Part of a small language model's weights.
Training: a variant of SOAP for these matrices, 156M tokens, 2378 steps.
Each number is 128 + 24 x the weight over its row's rms, rounded and kept within 0 to 255. Layers, rows and columns count from 0. Numbers have three digits each. The size before them is the row's rms in percent of the matrix's.

# up: layer 3 MLP up, 512x128, rms 0.185, rows 284-339, columns 64-95
# down: layer 3 MLP down (transposed), 512x128, rms 0.17, rows 284-339, columns 64-95
# gate: layer 3 MLP gate, 512x128, rms 0.191, rows 285-340, columns 64-95
up284 106:149143121120130141089184144162144097101080137126107154116127108087143131143098125176142114104098
down284 102:120097095135162167103093120123125105106112145147143121131073109114154136134135149105126132120096
gate285 107:153115113100106118158138104134116154101149137102095158139108093129168136165133117150133131175115
up285 108:091129147159151124158146136117164149104132168119109125113128134162163125164158139127160123130134
down285 101:084114130164127154125119156168150132120163132098134112097140139119168118157132126133138176187147
gate286 107:140119138107124117193137133137177101127142076128132144141103160093131112145102125106135117136176
up286 113:182148142118110094117152155133122120095136089132113138141093127089108115127140091106106131139134
down286 103:114092110121166128165158131171168112128137112164118130113126132097097145131126089139118100120156
gate287 099:099056123103119130120139118113132127139089152133134108126152143113158091117090150137159144111127
up287 105:115132144137119155143136148147121136145141156199160128056133174111074138141134104121147178118121
down287 103:140118108102160120146147124170148105101142126113175098136158103085130110092110093134105117129136
gate288 098:113142193099092165128043135136101101145125135101130157172139122177131130115128136138144145117104
up288 095:135162160118140123122155147133134151125126172116130125137167107125123130146142111135100127125122
down288 103:144108134112148132170143153115157085168122112153088099177158148114122115148200105147154163118144
gate289 106:171114132113117196121128104113111168084159140111104108134102156133129111202127121102135118130094
up289 102:144128135123128090139125120115119072129136101116152095107145162135129141112113130192156148162159
down289 100:105122102122103079133162166110123153136096139108131154117152144132136165113139144121074124124081
gate290 094:116151120178145103126156142091143193130100103143152115105159095142151133129132162103115170115133
up290 103:151123141095116115104133133121142078121118151126126109108181118143119121100116157111126089119109
down290 095:126104147139131144122105106091091132142106134117113126113134116083163141159157130141151125117085
gate291 105:108173099131143130122129109123126113144093109157115125070162114091134129141156111157133166123158
up291 096:152146134111136142155115160093107136085159116121109142096124116134163104115110124143176131104112
down291 100:160157172152160133149159109129119127124120104121127145118179125113136138099143133125139137160145
gate292 103:123139100125128129119098130131114126142112122130135122169184089159095151105139120102131146152152
up292 104:129088089126140175124125129145097127150125129118115152126108160123105102120117120082149165153149
down292 104:108166113103138118127107131161132139131142116124091148132135125165129153124129118113162108144145
gate293 117:122125148140103117132132114160109133130154106166121141169132134147188129114081123134112109114169
up293 108:120156098122094090124127116147157106131100120105133145134139114138097139118112130112087149125116
down293 110:126110105146121143092141126078122105088182108110132122105150111094141106096157173151143125143122
gate294 099:125109085096172179107150102097101127148127135118135121124152072139096128115154076142128094177114
up294 096:150121072083168135144084152108129162129134132127124114095153123109141114137140115158121126152140
down294 095:152167104193108135155127152125134147080127124124120132166148114083137100158131140141152137124152
gate295 100:120152106175139105148137156089141134125144127119115150145110150113168139133106116159118141146126
up295 102:138114116147110127158103120131122169133113146119121100114157109147147130152117126145070152150108
down295 110:059101122142101131133095163131158141156114137141152113094130130142145109126154170094098179114140
gate296 110:129161119125134154159095101093080133151123133122094078146133146150107173128125120111109099135161
up296 114:104100135111128141118110093121152141154134115126122074141082078145143127136135047167113117131092
down296 103:149121095107143084170092153142137107126093084125136107128096161132104113128132148117094149113136
gate297 100:120144152118070095127085161155091101085139142092164130103164089121097133136117168093125169100142
up297 097:175105126137130138136135095125179146147125139147089139123093153135133130102153171158134069122150
down297 101:108145109119147136115117060100123132167123166127118126123098134108125115142147121135153163123147
gate298 097:139122103096149194150152139146115138191095090106115142155095157130163120144143110122130115074101
up298 104:128089159155137167075138119096129123084148178138163091131172085105101124110141130136130125160143
down298 104:133069161090149067086153149156103130126092130130113099146134092148091149099157149114120130105156
gate299 106:126118113153146186118122078127153154130123097151102113078096125135115148166138158139130113087156
up299 113:129177159105102162127099115114168111167115117162099139125159124114134107158135101143132139102140
down299 101:132122100190168101096122135152086143126120157139121149116104107140122111098118149111189138171111
gate300 096:130123101147136154104107145103126085136128149100121199110131130117098162130135117112139136175118
up300 097:143117125144085115117100150118102096081128143137118129148094126133108151155143121105111126140184
down300 099:153129150141101115131170163124096103153165132091106117147130135136098116118124108116110143156107
gate301 105:123160135126126147116132110119127154158116164111096114128136140146101138080127178137183146152125
up301 101:099134143135116108124086104128156106143113126144108109188167144130154125119161145122129138096122
down301 098:128138103148132107148117144070120155165134121077110146150141154134166146103123141146159170112091
gate302 097:135124101114071141168106154154122087120178112134141118130101076140143109139133107111069126143117
up302 096:123121129113149172162134131133172131123143126130172140125155148168165107149138089125105137125092
down302 097:113139124150126090096104130189143151062134152145140102139109092166144153115082124138139147116115
gate303 088:132132108132156157097126158146160128153112133122153112090130105110172126158126127116145147085135
up303 090:129107125121135095123105111089119142084126129090125093122108105140154126138099096139128078165151
down303 091:105142116108161096104111120111154161122148164114129141075093116161141119126126130124172138154153
gate304 100:121172079135157117115104158119104161084111116108112113172136125110111110115141094164125171129132
up304 108:113109106134114123140138148109114126147124099130143137088162108139098135126120107107099120128130
down304 104:119119107094113139127109125122114162166151074115089188086167120160144114132110146093150132106145
gate305 091:139137115143132134110124146140150088114109159135092145136162131144124130147125078116135131150144
up305 098:113091164088161109105128113117165181109135132124139114148126121136112125101095130151133099143114
down305 094:109115109127157136124127094122159116143120165110131144125117142144093151138151140127139167124104
gate306 102:131092142130143148110125095082123115159082117115126151104100108119081141119162102167098129144114
up306 110:151118158105124170122139132082117108117089123122098147125130125114156174101141100143138152154118
down306 110:099130119094147148138141124141143136098158157086141156113181115138131159092111112110106124077163
gate307 102:118131128108113161092157135128115156172129108122112131111132132086174130160149138115139151124097
up307 098:145079146172143115156106135126119105113145133121162097138128118164060134121110068139153165166136
down307 100:118083107161164135162087163126170151138142141146132135154085155097116122120094084132107100104085
gate308 092:105144119138125143109143146130090142100151098132133139115140105159085078153112144104102149153108
up308 092:101161121120186131130157083115120138171118080126154149142061153136088120095168133108126133125125
down308 099:129133100133171098141097129151112159115072074106112146143172172138113156147121116158131141117146
gate309 110:160147137166122110096094117140144147115136108162114145103133149121127099115146091110152116168088
up309 107:098146136113113150132135133109101124123108122109161110093102102118103174129105134155137091115167
down309 104:127167105132120167181139148089125167114161111169141090085117156145139157134096134128116121116106
gate310 089:137121158162140134144110126158098133115108166135177102160119143122093168099130133122140120147170
up310 098:126156108095133123119152110132157108123132135144125134129125143123167121160146126132131156133084
down310 105:107166182095126095156092133096128123099126085128152138108136105119169123110145168098098141144116
gate311 119:156155087107184131116116127068158168120127118127137090104133118115136110144147155133128167130115
up311 111:123111113191121120145145158135146138108147110111146165170132119118095119100124149116164153145145
down311 114:113122155113115135151134108145161118150127171136145157164141124102092118155148112141124124136119
gate312 090:095144139151133110110148180127114121149117162127136163104107107131165112155101159147119163085136
up312 095:119170122095124157135119089179081117109123122126162101088110131100094137130115127129128106123149
down312 096:113160145128149147132116123097139123135085135118144110112103080101117135123141143184110095128098
gate313 105:098133138176143129131161104105092097105102148155101124116160157173139083151120159127122146136128
up313 108:112142147135153118092144110127132112135093108161108155136111111179145142144094136139099130132077
down313 108:137148083127116164140146111122118127098106116185106125173130159133164145119136143099125100059157
gate314 102:140128113084102142118127128119107152147150108174136149132180121086113118174101133130162106139090
up314 102:139138132108125141075128113126130089163148063142138127130147111100170136122127097137096156137170
down314 099:117111108153127171137138148133122178118154128134126152146124161157109154137099108127126151085088
gate315 092:118126124124113103141108130167120149154120134154113139135165141093151130128119168142164197160113
up315 090:153148133117135175095122101099112115103136103147171109127097163174109133104129101135117061092130
down315 089:109146094113106103157139163154138110149123130167129155107154132183146149184117136116121136152134
gate316 100:125116148100109141117127157139148102137170131148123092144084121146127132109111158103085114116123
up316 098:130128137097157097186078124147127145133127083094097125134126156088187099147131087160153147153121
down316 103:091134120120184116133143111114101082120136141163118114122111126143110149115095173160101124084148
gate317 105:133130132121158158124149132101135124117098155113107142081145100113130118141154083115092101126091
up317 094:124111106137082116126109087090102155173134139111120124156138122137121182126102170125116120120122
down317 099:170147078144139128166167095070118105089088151135137152159141123153127114140115110200127147174132
gate318 096:129133130142144128167116147154085101119144096133109164105128083157133110160117157106099166132145
up318 101:127140095136152179121121091151095133148125124123092144146143100084142121150136121117157111139140
down318 096:119080168126132110117127133132129121147121081121099145159106108125140114143161129080114108172110
gate319 098:097137095127126088139135107119165130095132148125150127134178113134135122102124132101135124111140
up319 094:114139118060154132119139157143096106138099125127160147110144162096111057116151123102127123121136
down319 099:114144160131121175145146085149139132147140106135163179130110075131122129109134161135115123099114
gate320 095:143102120121130092093097114120152132140102102175111136135129170125124087136052086172115128123127
up320 101:146116130165101152132120106131150122128157153111094107094143113134126183103160121101116165117093
down320 101:107136115150154104179132173118121081162139133110111134126099084112104133116165133116142122138101
gate321 105:085128110122165122133143138154150114137133113137135104140120162097128103142148117103096132125146
up321 100:143145168141147116132196162136119120149124136103091140165115151086142110125160115132160132125147
down321 092:140118126134130115098109135153144121124111153160166122149097122193143132111091141146134158112125
gate322 099:173096111101136100102125119107139115152154128105127134134141141121116073146147141131123114125142
up322 096:118135125118140125090124140154130131111127103142094142129163139121155136151122103101104166121103
down322 098:056088145078118111114157123154149104141126124104121084158111134095129096144130111085140112142141
gate323 102:121137119117150127105123156138119124120131112123092166100139119109142177130136175126125164121096
up323 106:136113151123166125138105109086104134124143111155173129121081116130133118116163135112090100119137
down323 100:129146093146173143122169126167105113127132097126101080142121166175116157108105138139154157098136
gate324 098:137186100149133144125183113134102104167162120113140132128142100134141122104153101094177162132156
up324 096:089089149146166129101127127083123140132115098116124142139154143118138119093134109151110151098111
down324 096:084055164154138129135170125144088106178155102139123123113177159129115113117149140139098140105142
gate325 090:068110130125154138098126121126153129134123147125103156127152128150123123120145110155135125161131
up325 095:134135116091132169085159113113161091110091078142087154107149111146131141125125135150109147147101
down325 096:134143128113086135075133139127141192121145101135168131144176186119122122090140098122139145107133
gate326 095:134119122097172133163110092136088111113115116156134086085100142084118102132173140122114142103098
up326 098:119117107129109124175131142107128123116128098159103068162117090172132098118108120079105173142141
down326 098:148091094161118091171136137079116142131134125121085117150127068176123096145146135114137131170106
gate327 090:158149150128099124152101125110098156095109085178122149150173106177123140156116116159142160168086
up327 096:114098094073135145170102151106106095108118162100139150102132075130104110098107112091132115101084
down327 096:136142138117107110149128140159129109082160130145054118101136112173144120153128174135127109149116
gate328 094:103113151106132144096127166097146115115146133138160148119147111095057112131114050116137119162112
up328 099:149119143117134123103188095105132096125084107134136110143157139128097095167126127085187133146115
down328 098:127160128140133141100131128129097099157162088132169133153126096131123118164136156135171186149138
gate329 099:093054151139105115138159129139091143109166103155127111101111125123125169120125120136130129114114
up329 100:133132128105134151095133103107137100119121127096099095137149140137094091146103152171138138134175
down329 092:061115096145145129083127120147148115111116120104123133093169087151159103161145110130137135146148
gate330 095:098164135140138112129063143105105112163159160142148151079117133106131175129139094145162151155139
up330 100:132115113128172172148134114102129163169086142162145095099111148097130111091130124151125122133142
down330 104:093133145132176132110111145100120121119156136103149127120092079120158133117117120172158129117139
gate331 097:131113137127152119136129097125178117173101127101105133141132089149122150124112130139087111170105
up331 095:140122114112136091161152112103142164127134144116113154114141111126111142114089126120131125129124
down331 102:131155124096127157168094137132136138120152126149104143130084106113159136086131145127147157083109
gate332 093:149143163101129160128102099156128070138109120116121140152109110098142151155105118148144136101103
up332 085:137148174116131120116105105106090111105114119155129121139144147129123147134115092165086151148104
down332 091:120174125114134131104150175171095160129140123117122114147144145139152140089129119181118107117116
gate333 090:145102102152147137123117143096144152158092142115132091151064128156161119170097157125156112158123
up333 090:095129147136135120125116116180121140094142159137119099095165094118097134119167117111116145128129
down333 094:114120146099094119168163093158134082166130154091122180130120095124126115185104120147105113123172
gate334 105:101164109113087135114102115103164142139131101152126108112152120117102139137098130143091107116182
up334 105:134106131093112099114129135132106136157126166179145164146119124130142123151130149133120135162109
down334 103:110114120131120134097108106130151120099169184118098090098132104117124124141187113157117105135125
gate335 103:083117142160081094132144145108150144130136129133127098109149151143163136142120148123141132118136
up335 098:132162132109117148131147115139118102133165129141135163156070114124137110088111100090115118134133
down335 099:165094098143092141154158102134107148130137137149139118109112166149146114100116148111150106113122
gate336 099:143124144138098132119097138086133138127160081104098106157131122125095061096123134183158142109115
up336 100:129084108106117132136080103146130068093140120108130118110104153106129079085147189130143105116108
down336 108:171130154136102159152098167146135116108126161108163094130100160173122155123131107088130083125128
gate337 108:122119081158139129140083159170114145164129119109168131160109137142156084149118135135134108175147
up337 106:154094112147113143177157115106122166154167158113119141158100122125119125139157111136092110157110
down337 099:110131134106115102088137118160129111138085125171113114112108108153125108123111110157086147108102
gate338 097:129128132175126147132157121145143073088139160137103131096130071115135131157127085116133123148137
up338 098:108093116136143090169123151136157127105083088106103161138142136131110168126143123122136130165098
down338 098:122139143153104125175134140157127134136115140121150092169121121110139159161117145129152096159145
gate339 090:111128149142110168055161113177161143130147146109136087104173120080141120136140124139182153134154
up339 092:158135173153119153106134163162143086148103155130105134115190106104128105192135110145140162176169
down339 094:165088115148126104120181144097113142134136140160159068137171107104123134110145096135121161146162
gate340 088:135124120086087187108097134124126162115083135128093137158108129104075140165081140134115112153123